Weights of a small transformer language model.
Size: 13 layers, vocabulary 14791.
Architecture: rotary positions, biases, untied embeddings, normalized queries and keys, attention and MLP in parallel.
Each number is 128 + 32 x the weight over the matrix's rms, rounded and kept within 0 to 255. Layers, rows and columns count from 0. Numbers have three digits each.

# v: layer 6 attention value, 448x448, rms 0.0688, rows 143-191, columns 128-191
# o: layer 6 attention output (transposed), 448x448, rms 0.0999, rows 143-191, columns 128-191
# q: layer 6 attention query, 448x448, rms 0.0928, rows 192-242, columns 128-191
# k: layer 6 attention key, 448x448, rms 0.0904, rows 192-242, columns 128-191
v143:147156146152144099157164141124120104152093169046088136134026145165119151196215119151126124132111180139108128129076089123147149063089197146074083175174119137123131089153109203137161193077083128
o143:197169080141144103144124114165119201129099157106156157119103112138170209153084096162121098111145141180216141059105109120112088081114127137096057125146142142121109133064053193120167125142138149
v144:111122148153172115098141181097108125131166105122100067127052193169119171125114117134096108115098161139121105121084062109128135149164165080133141072199128124107144161114106063116190157128103105
o144:121113176127096125097098126125124163148064130128156147182150130102102153119070099135135098171106128166114118134105080175181172118149171145081113155125076154137135127089130166169105091193152104
v145:099154152130075154096114103205172110111109117084152081155111143133207085188132120070104166092148103151174133137140102114133155152135141174140189165143088144045135131158130139165100126146104079
o145:103130094156168133120122138134112141135127050145123111143098161139130092158124078111114106169111134077150115179157121134104100114166106115129173126126112150066085083154157123109192077124096159
v146:151098143123132101134109057114113185093135108157183112133149087100192173129106079119059066161094156151100099120122146141116103175120144125100053147175075110116150144081146138106164124147144146
o146:142159145091100147124146091146128126090099183118118099064120055102176179143125172093100155151153088111083108128071118156132127095169079169180103155115114144133148158182075181138150060170150101
v147:197085128099151114143068159158171157122151096141185146120115105146138166080120131120133163186128171147127125138104160088131142136134125104164137144084139138093117114153139144153192097168142149
o147:120181097113148087067124157147120107105166085143080132118100151095132111106121154132128100140110092101110135130123120127086133112091160130209120144135143164101117097141159135116125060165129144
v148:165129160120096152089102099173118211112112109151091181136168124086135166110108217174142099177140108125200138126103111100123137149106119135098163131155112113168131081149099111099039117099146116
o148:142101112096093172138097156142153146077163094161097099121146103125030125057153171143167134178111113076158164137156119078102172150109165139175179154147127131139117129153162116135076094083110120
v149:110179178124093148103118156127110172161174092127202167112108043106112105117090107108085114176158167091099113128141102083139125118096070133156155123130070119114152124085108080088118175146158089
o149:151097138131126171153170136162031064125150105189111103109146173110088026145159117133093078148153169113081160065094156084111106078125149122156124132102133132130169110179101164131200160149090074
v150:145161142120163173114069065157129133143127195094097084100146211135159101065130174151117072149092160100153166154122129127122165109090130169089123135198102110204148106143103115178127140142157048
o150:107184214148112162141088112134191113076120095140131082102113123160115141124096133110122159098093117124108160188124107121161107182122127128180202106130059104085144146185124112095176177130111121
v151:148133135132145094154131123146133176149137094064126170128011181116168214134139065082140172121185171109141142143122086040155116118139127125110120135122105133101123130140136108173088132141097101
o151:181125165141106153206153142172095145141101126072127089161127204088146129144082017143114093086184122100139132084068070077150154147158114096114134092108126167095119107147123085146139097209148085
v152:170149119130173094133083119131142057109152117110137139177165125130083110140129083081129101137127096067125156130183151137134132135171132076207084112173124129141125134184086114072152131177153093
o152:148127110119182047142127138095132110128081146159096118129103123119112129148100049095130133118102150112089125137136145188116086153133130136160164133157102135143121069111054097140140065192119072
v153:101079112126147114102090131117053133113114153230122126153196091134109105165164108088114129167141071073120142177196106158144149114141145133162083102130103170167088108110176181164133103130188151
o153:097079132111110087146152169147115144083164170152129120141137110105111126117115106070128139152163073086158131133139113163143150089109186145148101095172118123124137149056104056166122044144139110
v154:159130154148164113161091169126168042132085224098112120131153117189097134089160104129142098096101150064112130130096129134125140161093192135090108108171107128102070135105171073124148110081118205
o154:132144109146084129159090096095178150105098169121165095103150093134121147190085114162170198120118165168140066165138099214187063143163048141091166114112118131154151137114161139147168169098136164
v155:099090129169090152087116072162084137118129102153146137162113086093143093097089147142078161174129135102113095134134126219132162149126106129196159141130177168186167139137168151123190138179191047
o155:126133116149149189124098158111134093103200094155121097129156154111080144058139198090081176145135102158140099103120121111205104154150107128165172132099094165130122162134143158106131143120156145
v156:119077114143114141094164129177168229109136182211137154070172131106151091089159125137076123090127097100112130110117117152127123102067101158148135141133135134138134075093125100111145098171106169
o156:101159125134122162076138135148176134075218073181146112062124118087074182057158218100108128110094068153191126099149100103121134133175182109145083117085114171119146158118165102145115108099111179
v157:133207122133133151122134181133186175116000098201088110123145134106093126181185113105095202065162129191153107105136159044120123138125123104091168120128108139147091146099104083164107073090174202
o157:049134069127146150145123118164149112148095065150103083167133171077152118147175151134147167123123138134159093164145130159129158103121156093077118095092119152089087093149159089151163137097133120
v158:106185133125136158122181151096083168190182123165062151148100107132111051127171138167194125122188110127118132109155134190148108109084072142170145074053140119108079115132128128120101154122117098
o158:122143067152168139089179114116132119159136122145101105180176138118119095129180111158104154142135173160166148127172207103163088125104131106099123101094124110094117127070094130080136200091112143
v159:128073113138147107098176098131137217177090109119161123145128149129150147128080161139080159190137140124150148128130185158103120112131135145122114125158107140182085091124132136112107097203104147
o159:129114022072160121081115111147104145100100147112125157147111118156106168117095161124110115137163070121147128068132137107085169119209114183127155147093148098120139067181119125106084085220110097
v160:089167116118111100076047147112153149168153140195106171103066176093133117102160075141112171059166102133136133135212132056130141166095130131123160170115118106145171106206108084127190108059174042
o160:090156173166087082141154092110175168049207150105111105118144153091138112120103139158129116079100159114118160147105130141175183156116180122113111109148071149121130153159159098104131114173146119
v161:121147121106134130128129131082100120114106085171144151068135100120149112104152139136118186112088113112132110124150111136128140134095162102131126134106159090151126125153104129120126101138144165
o161:117046127163070134132147148114121125155144147133097166113124144123100107094138157137153118108084090111170179075132156154121162108071193142143058112179108133181153162113126149130102173087099134
v162:126093157113163171186130148125153130136093028133074121123136111134165170125164102129072161120126151115136110090135157136121172129150077080085158077134168099168105157061161095109146208072159198
o162:180110133185108122128141086182179170129153058164062166138141114111067107051141064160156179186133162104129069087105125143245177121107126126121103144125122167165102092103147177102077132119142123
v163:144132123112136170130113095171070116167141165061136144148161101174082196133143128110154054160138126066085161131127154180105126118149183162118077132049055080088135154150173138128147124121072069
o163:138154110127189122083171139088105133201095165119133114104138110119141122145102099042147099050132146195094135145135178204098084164138083136086129112143144128120166154137049102085160147205130128
v164:108061149135134033140131120129176065136102097124152130105167122145147111128096164081112134131096134109178142119168110167141180111131137148168097110192181142130131072121146115103118154106100141
o164:137054124104073159104114124158154150111159097174133174062142151105090147160095142082105193166173121128129048109162126164187136092176084177165122148149123112139186083140130110194180152073091101
v165:143090113123144097109153107158119185179068169145131061148138136100136153122122088113121130078147144148198147150124198082121130147132108131134107149102074142152101159124143140096121063134193104
o165:135140112093111123127084095139111093169107162170108109097106103109177157130134080109110160144170112104132097156146114110166096146093119099154218114114130132097145061175157091131145127200142084
v166:116151129138115118123127142132156137136156162104157164147091153160123162062138136122152177089159115133105118138167160190117122120199102125173151065117161151059137190131101114137159114220153101
o166:119122163199147074172158129107142082146116107077189144136143157125113062131133135155103156094157125132120160176104145164192100094136149140120143134147080166108132091089085098106099149184144109
v167:083092105140129075085079174118146036168120094183173114159097100095200090185131137044112212090176122123137166150207149120142151139118159119145096103079134140178101153166192175059142134149128029
o167:118142040121090039166177160133081109100157119153101156124114139147153165114091050140132127178147196110136137096176101095148170131132115135140082116152134168133131101136141122130106095145136104
v168:116060080101128101255152109125159185172065097116129173109191051137156165108178148116139124059153188130161140126116102152158095106130170075159171056123185109122075093129175155167148147110090192
o168:125134129134106133108115196202108174153159117174129129123123136146066134063144065076121141129138112096101118129183163097102067094107131118177091071177152140155122086115133157188143194047128190
v169:201184194122098110170037119090094094080109136084119115168098112161112178065134154136104083169130125099116147125139168196120127169153133138108082072107143101115103145111166147094112143106107101
o169:161096097107067121102150162130160127076111155105119130121153100133131132143098109121131142145165155164102141129108152164100094119117077164186140140148143117122123127118089096115138126130100120
v170:129137111133121055141164133151127144148072106158164178183209049175115189138115094103088163151147135160116096136146145141149091103150099147145106147113131157071137168079126094130087131140109238
o170:154143167050182126138108156127116143081079134111211084170090145099161103180100163052092089122145067159132132120136176136050108103130116146100095088167140105125155161148116125125151168142120103
v171:065140078135118121073204126160163105083054100173147114161139086120130144189137084117138225157136113171129115139074148135123125133189116111074087120093170146148123133113136125100093129188142129
o171:083119092128185105094136129075131156120122083076128220170108127109219114122126176085092142115144090198165129106133167098057199134142126100105042164144147148151079203171115138141070110157169120
v172:076210127118112198128117152122062201145144070116114118139079141115129219162165117141116142125158119195173158145146099133138098129106138151061143090128048149096147126132131115128069107137119084
o172:132073070122128139164179145088044087199103118098107124179141150118144078088118079170124088123135100135157158121132115120200113089073125096057131077124101104082144110109113087107127142135168148
v173:191125118156080084101099103205168074132115160116114130167148131097207166102133176106119093114158168192173124115104155139150105135105169126097122091087143078094094119099166073084121133163065094
o173:173107087133144179131089129137208126062126118099127131158133147166080189135113150112134151168133179095126126110087105063228075192217066114172146149052134138113119095185191075121105126124062121
v174:029117124132087154137170132052108194083179157086108143146097147153072166163181084124180082125153094134092138128174096157114096127101084139095153084141067140110084120115135165133145163131158179
o174:131203129160170149128152139069070185140118141080171165137074068102165200189114089091147128126116161140168173167083113140182131130122149114098133104094129045125087134122114112165159128139149165
v175:000151132119088121114091107086155099170146077154156149149144098084124084058130164124181212104147096171171124181207138193121109098126079165171110089063126129156150177137118091129131150194114092
o175:099110098160166141140187098084114061125128122169158144130151126148124102101188150135132143106161165101122120130158163105213091115140141174135101123136092127163159087143112103100124230076128161
v176:084078100127110117076137156152150084132070139153143138072128080117224064158127144097192154174141155088161110145122106050129128107081105126108110134098103153124073074114110138157149100162165135
o176:157135166129163160160112118115139119114154104154098135106076124115172129176160159127105137155122161046140133100116101067132150130098116101139120133141098169132128144188167052159135117120105112
v177:110145106115103160181158100104083158169139113147144145124111140144123114105057152185109170105103129105146139116080106094107141160141132120161138100131149061205065143113130061166105131008137146
o177:140085120123153125150126130182157096167131142087104105121141145143128096112201173184136143082141085172124091106161113117127166181119131192104120129124140164158079128134166163117122162050103123
v178:138148108142141085178155157133192117139125113163071132131154092157043136078186158162116188145144110193162119147108166152116175084149102116105099058097177113163071110139140100108128203178147142
o178:190108076123145078110094183129169170095115108128124175139121179138141057108146073150119116103159105194192150089130176109091114126124181134165102175188097092158121096094073057133120184118168138
v179:112099122137163118095098109133129116139133109124129122104132133127176065124098121100126139114102146120119104175139153126123190172118134112172157162172122142105107124080130161135147134105171174
o179:160149180150134156118087142154114137148155112106129179102099105146116113151130151115126129185122135096119081169100067097161137120156119140193196114195132176137158115155171086158110116120151102
v180:151073130089150158126045154089110074135114170093049073123174136156058112056110141108184058107141106167174136127208110122113092095166073168127064020117104056111121122141100112111193125068089029
o180:156103124079112112086136111128107140126056161079130158128101092114168127137157065087129075166137173118065092192136154150152142144124126180143077160096148053082120080105086100165155124183111107
v181:116107120129139127103169123129109096136095119111137181149152094131109113077165174119181147148115124086081093130177098199116125123167129116098155158005156165079130156131106127185087218190118172
o181:115158207161111164132123123100122112125154065128121161158164149178126082108134132153135123144115129155117111135116128132173096122104105155131108142106158145183146127101132066053048197165077169
v182:136155133140166144095159134090122157106114164120085107155135118159118193133162095110103125183092092167121135115090092086115137171056091101106101128173132133133118159096090116133209107058145165
o182:135155135107150131165102075084138169114106172092078121145138033078114126177142117111147162110070109134185117126099129206175187122060150150018066124111137091165087126146139211114143077169159152
v183:118069086126121100116139098137133119082166115210170102146153147093117099119091095121089115103063041155117159112164103146105125135167165117175081105134144188233130148145131169105113122082144126
o183:064206146101122074130105133116147161084099145112165104105110121161175158098110112056121122164100096150088218140135119123046199154121156145144066177116169117115108149151135095101097125113134140
v184:149109146161152150102063155162198070087127145181115075137163092133171075146103156146184122191122143143169084147117162115118145141106111106113174142177160135119178141119114089107136134081161127
o184:132119096091135126115024122128175133052109122157127139134092095143093122152119209158131157207136116064173080168149112078104147101152105186162171130134192181138122091097181226148174146113066139
v185:158188152119132128176118102047096136150194126116173158149133123138113148121112133115098069192086111159089107118094158212123098147190119152199052076169105104080112195147139113113135148155129194
o185:151141181114135149098175118145129143090124153084116115117092093123092125175096158057109160052170090204077062100136133196174132156196080185140205095104160104118163128114081181104131086150129145
v186:115135120127114180109082126129096078100191112127097122141160210104126075145123166170178037151131125184156114186090071131139137151135121173152136142100068107100106145144186131145058099064113103
o186:075145089086132130101099173115144136128173143134090113174102129138127178144151099135156102151095157159113094170167096101130116158144105174125144113148151113108127205113142084135098090105120177
v187:131140152119188143139071126130137156128184070199119149165139099092191072116090035124023167176142091121075154103129109119142160169162076162139090134158143049121081171089140128099127163077188060
o187:120173123145126091116123124142132107061128132134069097082104097117158132084140078088118139142069114156168110111149086075112195192128122208117101132196127142155121184137104182118137056125158092
v188:050070118096117201140100168171130166120186118129147145078043143122134097130134068181116109189148131130083148150128129109116092135149083128149156063160092144107147102115150121034177122131132111
o188:149115096105090100112134146139144144088138145163070098094084141113069160206119106193146097151112136080109186103100173148108117108123122185105121113194139139172185147097125196102184152145109146
v189:015145136135119164158136165104141085131152121206147065123050067151153096167135047105139125137176142126124134120150136136129114131103071104136124136034117135088156147034178078122168083198147103
o189:117160114217171148155173121081162150120116149121125114112111092036180160153156120105104129131167193112177156118127168136209124101128125045138135100090123199144113188088136111089129153198135083
v190:204243151115177126136140120102075131153191127111155134163145197193106146091156177180080064121111176133106124126066169167117109115118129139120143077126094155136155184128158122120089114079066105
o190:137118085084115064090150112132157111142108157145176090181197166145156107156083107151124143096119142184114121140131154245119121144102071159110116098150076101084147139122093138080184146144112139
v191:168179104125111108188122078112089105138050193031149123107100132156104179162146160086113042077107184108116151120090062107148121145162235128045104134142106029083045105136152176156187139138107212
o191:168155183150092122122126146160069106135098171083150146136118085178105132140093106071149112142122167147083131126106092148180090149176081100167123090052144090140077133187125096172119077117102168
q192:145096105143173150157146142159108060109186062144087139147173106180074134074171105138176130099086139129114176141142122121102174131108163176187099137110100098121054103133133130190125096070131139
k192:110150139157146118134096079130117134136144139109082134125173136081098109172097129113109162113153139069108120119074162062156151118089141105157189154104143134129167137121195146083168109044150190
q193:117170191125134126093122113134105126167135157148116146115138111144110123138151116157161141119149138097128140099150160153149117143080124197118124153097081134122164122156137151106074089153115144
k193:052156153115099121137181126144116165103074172148083140070173128164151129119109080148105101136128107150164085117097168155138170065097083147139087102157067129060116148093134102107113118082161109
q194:133064043146148079126138178155111134109168142148148135221139103148130113149158146110136098127080176174103149088153161096137132163168118130084128130133097132179119079132129154164143156098167141
k194:161139126102076174153112083090138128145145123116135129132124143144116098131127091095135162167154124121139120153173113134115088118175093109146122136138103147120128113115075083124125163162119073
q195:130087143161156131146110158140112094139067145148119121135144096116110181157167121155118111106151086092141130147118139148190154109092126150124142097145096162168164110140098128167109094125120122
k195:132143157131116120147124159107124121150149182149126142089121143170106183106097115134139113082132109169132123115104198126109156158126098168165101101180118068169128160150108085075124147123180099
q196:105080124122058072148132146142165127130131092101167163154088145142106126118121116115170130170086156153067140141126121110100099126144131131152152161082109140148111103126132183104078132122170140
k196:138130088103110135125139050179112201150120110120126110103116171158143122065103108152099081122152122112113168145106169105100135145178164111122168101129179111150108132132096126150115134106140144
q197:153134152158160103135105110151149142131122159189092071182062124093175119099119149170113147104088187151154118130126165155143162117126157148063137116068125053107169117142127139151125100121083133
k197:104188183171117131116115173104143101138124176159105141130124104114090171112175087128126057105107088107134124131113210174118144097060095183148148124128093092161105104138197099115151134114149120
q198:140108135104134201080166167103118086211169120113146145061157080130154135160187127116155120063149099138172186158173118113081133136097024189167108146125110134166152116135145130092120143124153149
k198:150136096066098140133130073160067163052098127098138106114129110177175165079068124136108143170094123162150155145123144135105124151154120120097134123181112122072110158130099113163115056142119097
q199:094149076117073097142138147116081111104127145080147165095157117141104151133112131113169140140141114145138157114165107096087151098172114133180089124124179160110086155119103121166137157154141164
k199:098156130084101113099112103157124162116120118116146120116082090158140131130117164132125124090108124152153199141129154131092122131103155146117144184123126101084163127134138151112110055138103137
q200:074159181163185095106080091082112090073083166179106085118097133079165154121118090164116143099121114157134093175066150172175183163135132184114099145091119124119150127174100125174158124117084116
k200:121098154138154172141132174104156104148135124115142171119156112080090093165145149107138162119158142105105069137165080113153130125125124127145147147117133176160129124127163128109122154117119148
q201:150114114122091155122166163132095143169119136114150125115157112153127112130110182100131131124146113132139146100167145108121143121120086095175160154149089179130166131112125147115168146121141117
k201:178123040081078168146152096151100117131153045122176070077136145135148138128124170090118140148131166132147139074137074098102123140200151086129134136132168167115116078107083167132130133125113184
q202:169163129104196123128151126125115081116105130141179152155134129176127195126098149092072092141124117088126157155161086099116119153082139121133150161145143148159125147139116099098161121156106084
k202:109109115125131131122113185115117110137152174052117101155178100104129129169054151119147092088125179138094091124154119112085136134098119139134075152153168115082177134149139143151114107104147128
q203:099123124147081168116073140135129122146171138097107138080134103153145144101123064093117110144128115125133132115138132178154111155129055198145098127137179119105169157131153129081138137108159104
k203:111133057128165116134107122153158166111115091127143151141074081121152125136127134148071200131070141150154144134160129131140109101126110113099129106155133188130139177130132154131122091108155124
q204:107157123080112141086034136152144181106090111118147131083074090116105146135150065131135132119094131073085132093090130130059131134149130151120115119155114176138096198167125050118128096126145144
k204:122162125116141151083148123056114122150126186116148149191229151125181154140117187050090169055139130154106145155110158040101151189151160142163140125113180124174143097127119154091118177134109133
q205:132103124142086130105141102109146150161110111108152106123129164127143108117101119122137117166125163142157068122115105104130086133200127126133161104096139177135130123131072093068134121126128123
k205:088173132151135121088133160157167134140126105074136140141093088097142123108106184141135107097148123132119099107139114023154125144120159120102125147149189167156126177146108155092107173140126162
q206:123177159136149115134174138135115127110124129137115179141121156066152116142078196107144090082137082093074116179147115106126131091077189085107123120159155147091194151144119105127163134131092141
k206:152124143115141173136144131084126157087146021160148129113114113144138171122151121122212119151146160153115114145149079133139140149120133170142150127115114108124124148122122110097152132106105160
q207:094178134138155141170079188091074136143119135168115153172141081092169119167096182076129120109124083164154092103120118122123153132126114140082094078111125080129125108181180150130170151135151131
k207:182168110110095107130087145103127162074138100039148125115072171140101143128093081091127103161128160120177143132071185163113111136145121132167108115170071147095156150154097160124131083138080099
q208:088096120167088095213138157132142162082119089140136163126094133162039097094131093135143134159105115136102057146140130130173201150122181152073150100085112074125123160141153069090093108186169070
k208:173108107139107048115143161048193075146158125091137213108078125098109045215165134133182110075164172090137105099146125182102113130190138181142114128154104163195116184114180115107108121121098148
q209:160137140128110144109130149159101126165108119129125099145102137222118133092137142119132123132080138120092121101155137112125147111168151141123125144089157124099095116155126115083111095104091136
k209:169100159185162091154124132112138133119142122152076134127071190133096066061176099145100114111134158056105068185082165175160138121098161095141181141107146090124144175138155106209143099144117136
q210:113086147130141143130160156125087136118120085156134123122127103143137152145147115169107085118142162162071085112157154086113176079091165081133165119166134121161133151137145075137140194086097157
k210:168123149097141141068122156138144124060140054092130146086118109124114143115126152102094145142088114132177130164102166180137146195153123169158107102149123127115106139113040086114127139126087140
q211:116136071107118156098128066144106142155101181144215109081121129174201153145133115141127085076110122126213181144088104123125107103123092171182180120147097205142140133150143100099091182091128141
k211:119115157149148061147097111169102109152121119172143193159092165085137127114123147167131090113098116136102103099146125036118131119109145097132159150163158148130140116140158130114086067149151144
q212:155071154148119170156127157083115113165081112158091114166131126149171143141138149116104115105090151127128146141133170124112133124108109135155148146112140101151145084144093150116099166059144159
k212:089111138137125110159150145156155096136146108190100155104095090072101137140154146132103159093110139135161155114130079090148123168140111141103111113151113099134132141102121089127170125186123187
q213:124126131117108147238097166121113144136154112111128121130119034095134142101176111135127135071138099129199056133141130103142166096123157134174116148113123114138169164122124123121178063087194174
k213:175136116116069161133093122133149127096125111101156151067077047087097115098141072099120131186147124159152093185120080156130089139152140142135091148174157160104133139105093121091108095187091143
q214:067138119142084071123131158100141091104136129099111153127099182128080143124115161112121111079077127125114126207144138185139153175085132157129127107122143101130155122151175136153078131164162119
k214:154106131102152150177155159079171118136140100162145146111139106132135170135131102119198128148137150098101121056153161160120148126096086143102138127125120068107131155118138123154129091135131139
q215:123122177147132085106161078148121132091184169117116185104111145100090058114156104153112142189125123064082118077103116141195181129155178090112121113147130133097137186075152078092076073153142130
k215:183065139139153165162175113094139135114145025099198169105125075161120098158132124103145131149152140139121078116168111121126090144131154134153133169087128167182100124135178182147104151079137137
q216:134094162090164160158158102189082110199164140097109137161169087173122124172146116122131166134132135125160117172107104135159089096125092138102119152098165110119104133129142108131119135133109138
k216:184132101122121148132121077128113142063108086143145133123144074130111149078071104152130148165139170143072094125147092163083119123125177126147143149147106162076163135138139157126092111149123152
q217:127067124088185105178154121156105098133111124135119104181157152142161110137116109139190058101143201083090111134154146165108129159109153153167153074101137122155130092156150127185109164081082153
k217:148107116109060165090154159136121109103130120094089083158154126089115169078124165127119158142057089109062126099117138154052162136152121105175145133162121110103138109103145118133132161103118159
q218:124105123151085109121145098162128193194153123073135103144158162086134131091144124138113105101096121148061109139128164130177106142114152098153139121106105114162113075138104169182204089121157134
k218:108156187118099156117176233132101052081134176157081078116101117151154141076105107078145144190084094136115145082158104164106145044085093125101132116137125136130164135115183128127140162071178175
q219:117130115146171085120150167125133120112130135121123174103125173046109116120114150124136118139151115166096084122138117149132110148129163103105133135134092134159129084129132139151135176098157108
k219:151150181135158121092133088051185134144104184162141117112065111105130134149185116155118163096125107080192118096087135098152077161201026086122107083133139173141101130093075052088104170121141142
q220:104157212120080150101134145123085140136105117165108093140116126194122139137179069124159049105126150077118191112093163114128122087106070177068134167101062111140155171136176113133100145107126114
k220:135143090132111129138129121126171135139128092174192171135154152161137121148071156124079104171124148147128133127164126124127165112074157151122109095155165190107172120168141114153155135115112117
q221:074139102103095128083097119182113151148100083095122099097151114107162176114126117144148136119081109102190171101133177114141124157125090153130081148125078154146114138132114150146103145137221097
k221:163111140131169166142141083188079140145139127189108154162168153185179081088117114151056132109096148152103153200101129097174159022084159146091143130141138071127088118145142163157167121140103120
q222:128162100133128164134126150103161149120138116085098101125122124121195137141142095093117093062148130060152234179137162154108164155098128140112115141161194042093126105156144138140157106163117117
k222:142116134071094162154122112134071153131125067178081093129122150189135165135153080124087142109170114172166213151152155181089128143088156184133120090129123077111120189097159175116196123070138111
q223:125117155107153171125156104130144136182202135159110114120179101135168126141138130141108102123119139136126134079123168155153146123096129068172140125114155100149084106068128178132150136093155132
k223:126149156201110113152112118144105161118125151161096104183045146115062147104147098170106176156077091094122116117081122127137069132104116162133203142096110140114130083126106107099107111096162125
q224:061140138105107133155128114139145137138195179139112120083121067147120132102150142122108141151092083111194192132126114161112118139135095174080125107180147129135163136098185144139111144102129109
k224:126144144104131126153054031132102166144109155114155119134156144136124096115161111164097115124154135137113130093108175075118076166136152098149134069136145149127107118152173148147138075159127124
q225:100140137097128130085125114126147118110147142132107140114162116110128119155134110129126097092134122126174145119119125096121110099096098101151136104143139186139131091108099139129077179129141149
k225:130141161119101137122102113115113136135211115167140107138121134149170142129137121117100104117088089112127159139121163116159125166079094128156116129163183126133094101134097039148139100121081090
q226:106112108131123109132173140140126130155127157124147133120138124162124125141093078109181109109144130139088178133102134114156102136120108128094079082165111173177116153150087115167091187112152139
k226:178125126103104117075137190108143077137162082070174183143098143173135124125081223106116101139111136151108102093138139077090146102095097138184159164134112208162066171139166193113122151084138117
q227:086107147118078143125081106159143131143191175124141084103091115123149128160116103100123156171115137073102122215132142178159123153135177146126167166112144105159123111124136113081132132141119111
k227:129141159140130126164129084110162119079121101183120120138119098116133082152187130192155131132120159112145120124160119084121140112144118131113133101130095123135122121126208090157078126143115111
q228:065104140118149145062124100064147129067122146139075141129140137136106066145151140128125134123121104097141168102117178112114191132128182079096131073111133123120150110130158120081106156203080136
k228:172080124126097190155077104102155183143115165127126133148089127143176146141167087162115105135114104127114179150131148097114097148152072090136118136133156101133138129159118157137135168117111128
q229:127046113020149199143069192089199018119216066189134197151154157137139044197216128000132139111186238115031201072206045029000081213042096099114114184131255142138156089149216192122098161141120176
k229:142252071035000226162160038167079245178054131134173000092168135147187170173036124156048079092099086138225201059008138123017047111138128134155118094110133114067169175089100113088135107120178071
q230:135138058117136090154165121191080148120174162055095128176118132108086116111121190155137118079123108115118097157138111120125122121168160141139143155114103144083144136083126159143163103192113138
k230:131145140116136120100128091134128151120101080148149102101148100096150110053121097126138155145132098157113108110115039140122180128118130124131109182118171115100101120118141145133132133069119127
q231:071126116100090123094120159088140101076178112121135127099141141181152118129158111129109147178126155140135146183131117142132115177121097111132124163122136122137087154128089088094061142134140155
k231:177128124159154105130159048163168138140154141171118108125158052126164070149229170177187163129135099118108142128136116132137120131154135102100152149112126098187110058077124160139122101108110137
q232:156093100074175168143130180114154079187137126138143113122132135079148115166170121079128110121162183107091227114202125106058110150101079152124118131162212097099164134138205172152083163117115170
k232:143191065054046254155134025206029221111060094134129000144168173156187244062044099144000118148091092125181190125049173129041136113180172081130121111067152084044129177078000173128153109126125095
q233:173161150119100106142142117186130136179148133113175143103139103139109112127147137159070156151119130175121126096108153158189126143178174074069138112076130129099135136126111134123183089152137138
k233:105107092153133162159082109117106136104109187146119092128077117168132144093143084131140127152139129099126120123153163130142110177106137105109188137086123166138143110118103160100095130087151136
q234:141106170130122119103084127119066127096078117117142153132106093124121102104129165148098160150113118154119047098116140149181082093164137090125135102084053174191106119116103085115145106098140140
k234:077087115176184064131112117098193089152158181098125149133105120120123124154194117173157134079101167089083094171154168085185129194215088143135114104162163121174134076141095063182117169189095147
q235:126083159107060123133167126102113137169121137136125177111130121102092121083163093151136101110120109158123085131108111103153116096136095158133163092169120160116157170095106151085074116133198147
k235:116168133156125158182110161091119133174119138100135155167101096118186173117095105109076123159166136121194062125090113136219101111171111123127155110121112193127063182126077091153107116180145119
q236:137126124130135127129142136150070118135110140099095143123170126144090140092139154150118122149134104145143203107142149133149104128147107134122163179117147094122164091159151192147186127113153148
k236:073124110156122131155093088123157147141086128121110103139102147130096142111128110189161139118178118105156147112148114087149109086131072158096106104160122127105149152115064137079126136109141113
q237:157094164137092115139159104099098161117123128142061148122140129109121112053181085169092128130156105104162141146135121060122142082119121155140158121130125138156184164107069123170069183120077165
k237:192136132122101117176137162105103113098141133122128183106153077117160139137084129154129123133085107192165105133181137153131150103140154089151080086123110149154132135114130093116139084171151166
q238:100127169139122125050116152113189108115094107156143156088127121108081083166125140168083114159115094136126214090118203082142128102111119110150128076128132160125124109120138153103094128121131113
k238:178156154137163132126080118125112137117127165165126092114101125147139116136134091155112112151154098100125139131172151095175102135161123118105158151155080199166138099092048159102171120090147178
q239:123071087141201105108151059113155154146107082195095130182101102121093105076121127135207143166109137166164154127172110074136114086144158140157111143150111179111147142093120128082055115128155154
k239:092108199152099102175116116111135117088129178087107097150111146120117110103137072170109086112151120139154074130086109151181182073227087116164141140114123158123081114122131153200132085147126138
q240:161141154140112095171085124118117159154142140137118112130080115099152118157108115144110126107105127125130073044111221126138130184155117121125174162139157128128147150130116138085101044105115154
k240:128103123126128129114114138123143095108098143121163139123103094101116135136156142110100153146141178131162150077173129114111128154104140159135157140151180182100172143154156127106143147136116182
q241:103081145179125091138150144117175127142140134103119107142089148113085088138143146138149148159117063098101135060121164134189141139171156088149104103146150157094145133099136149124087109101117183
k241:182104172126117186144122162092150081117112138057164162131146112134093123171064159109127117130170122127111126099157140100097143097128136127141135190122151193121092145157147184116135128091120124
q242:138132096141117128124166115129102127111083113135160093067134139115073171091135144163146108111179121110200126195101155117123105097136146127180163085139110119094163164098127109185165157142097133
k242:088095146105113200160095166100165110151113146108099128090134167163154151130128091139121100172146099142157172135160154152150140149135091162105120092129082102104083103103066125102128115111122082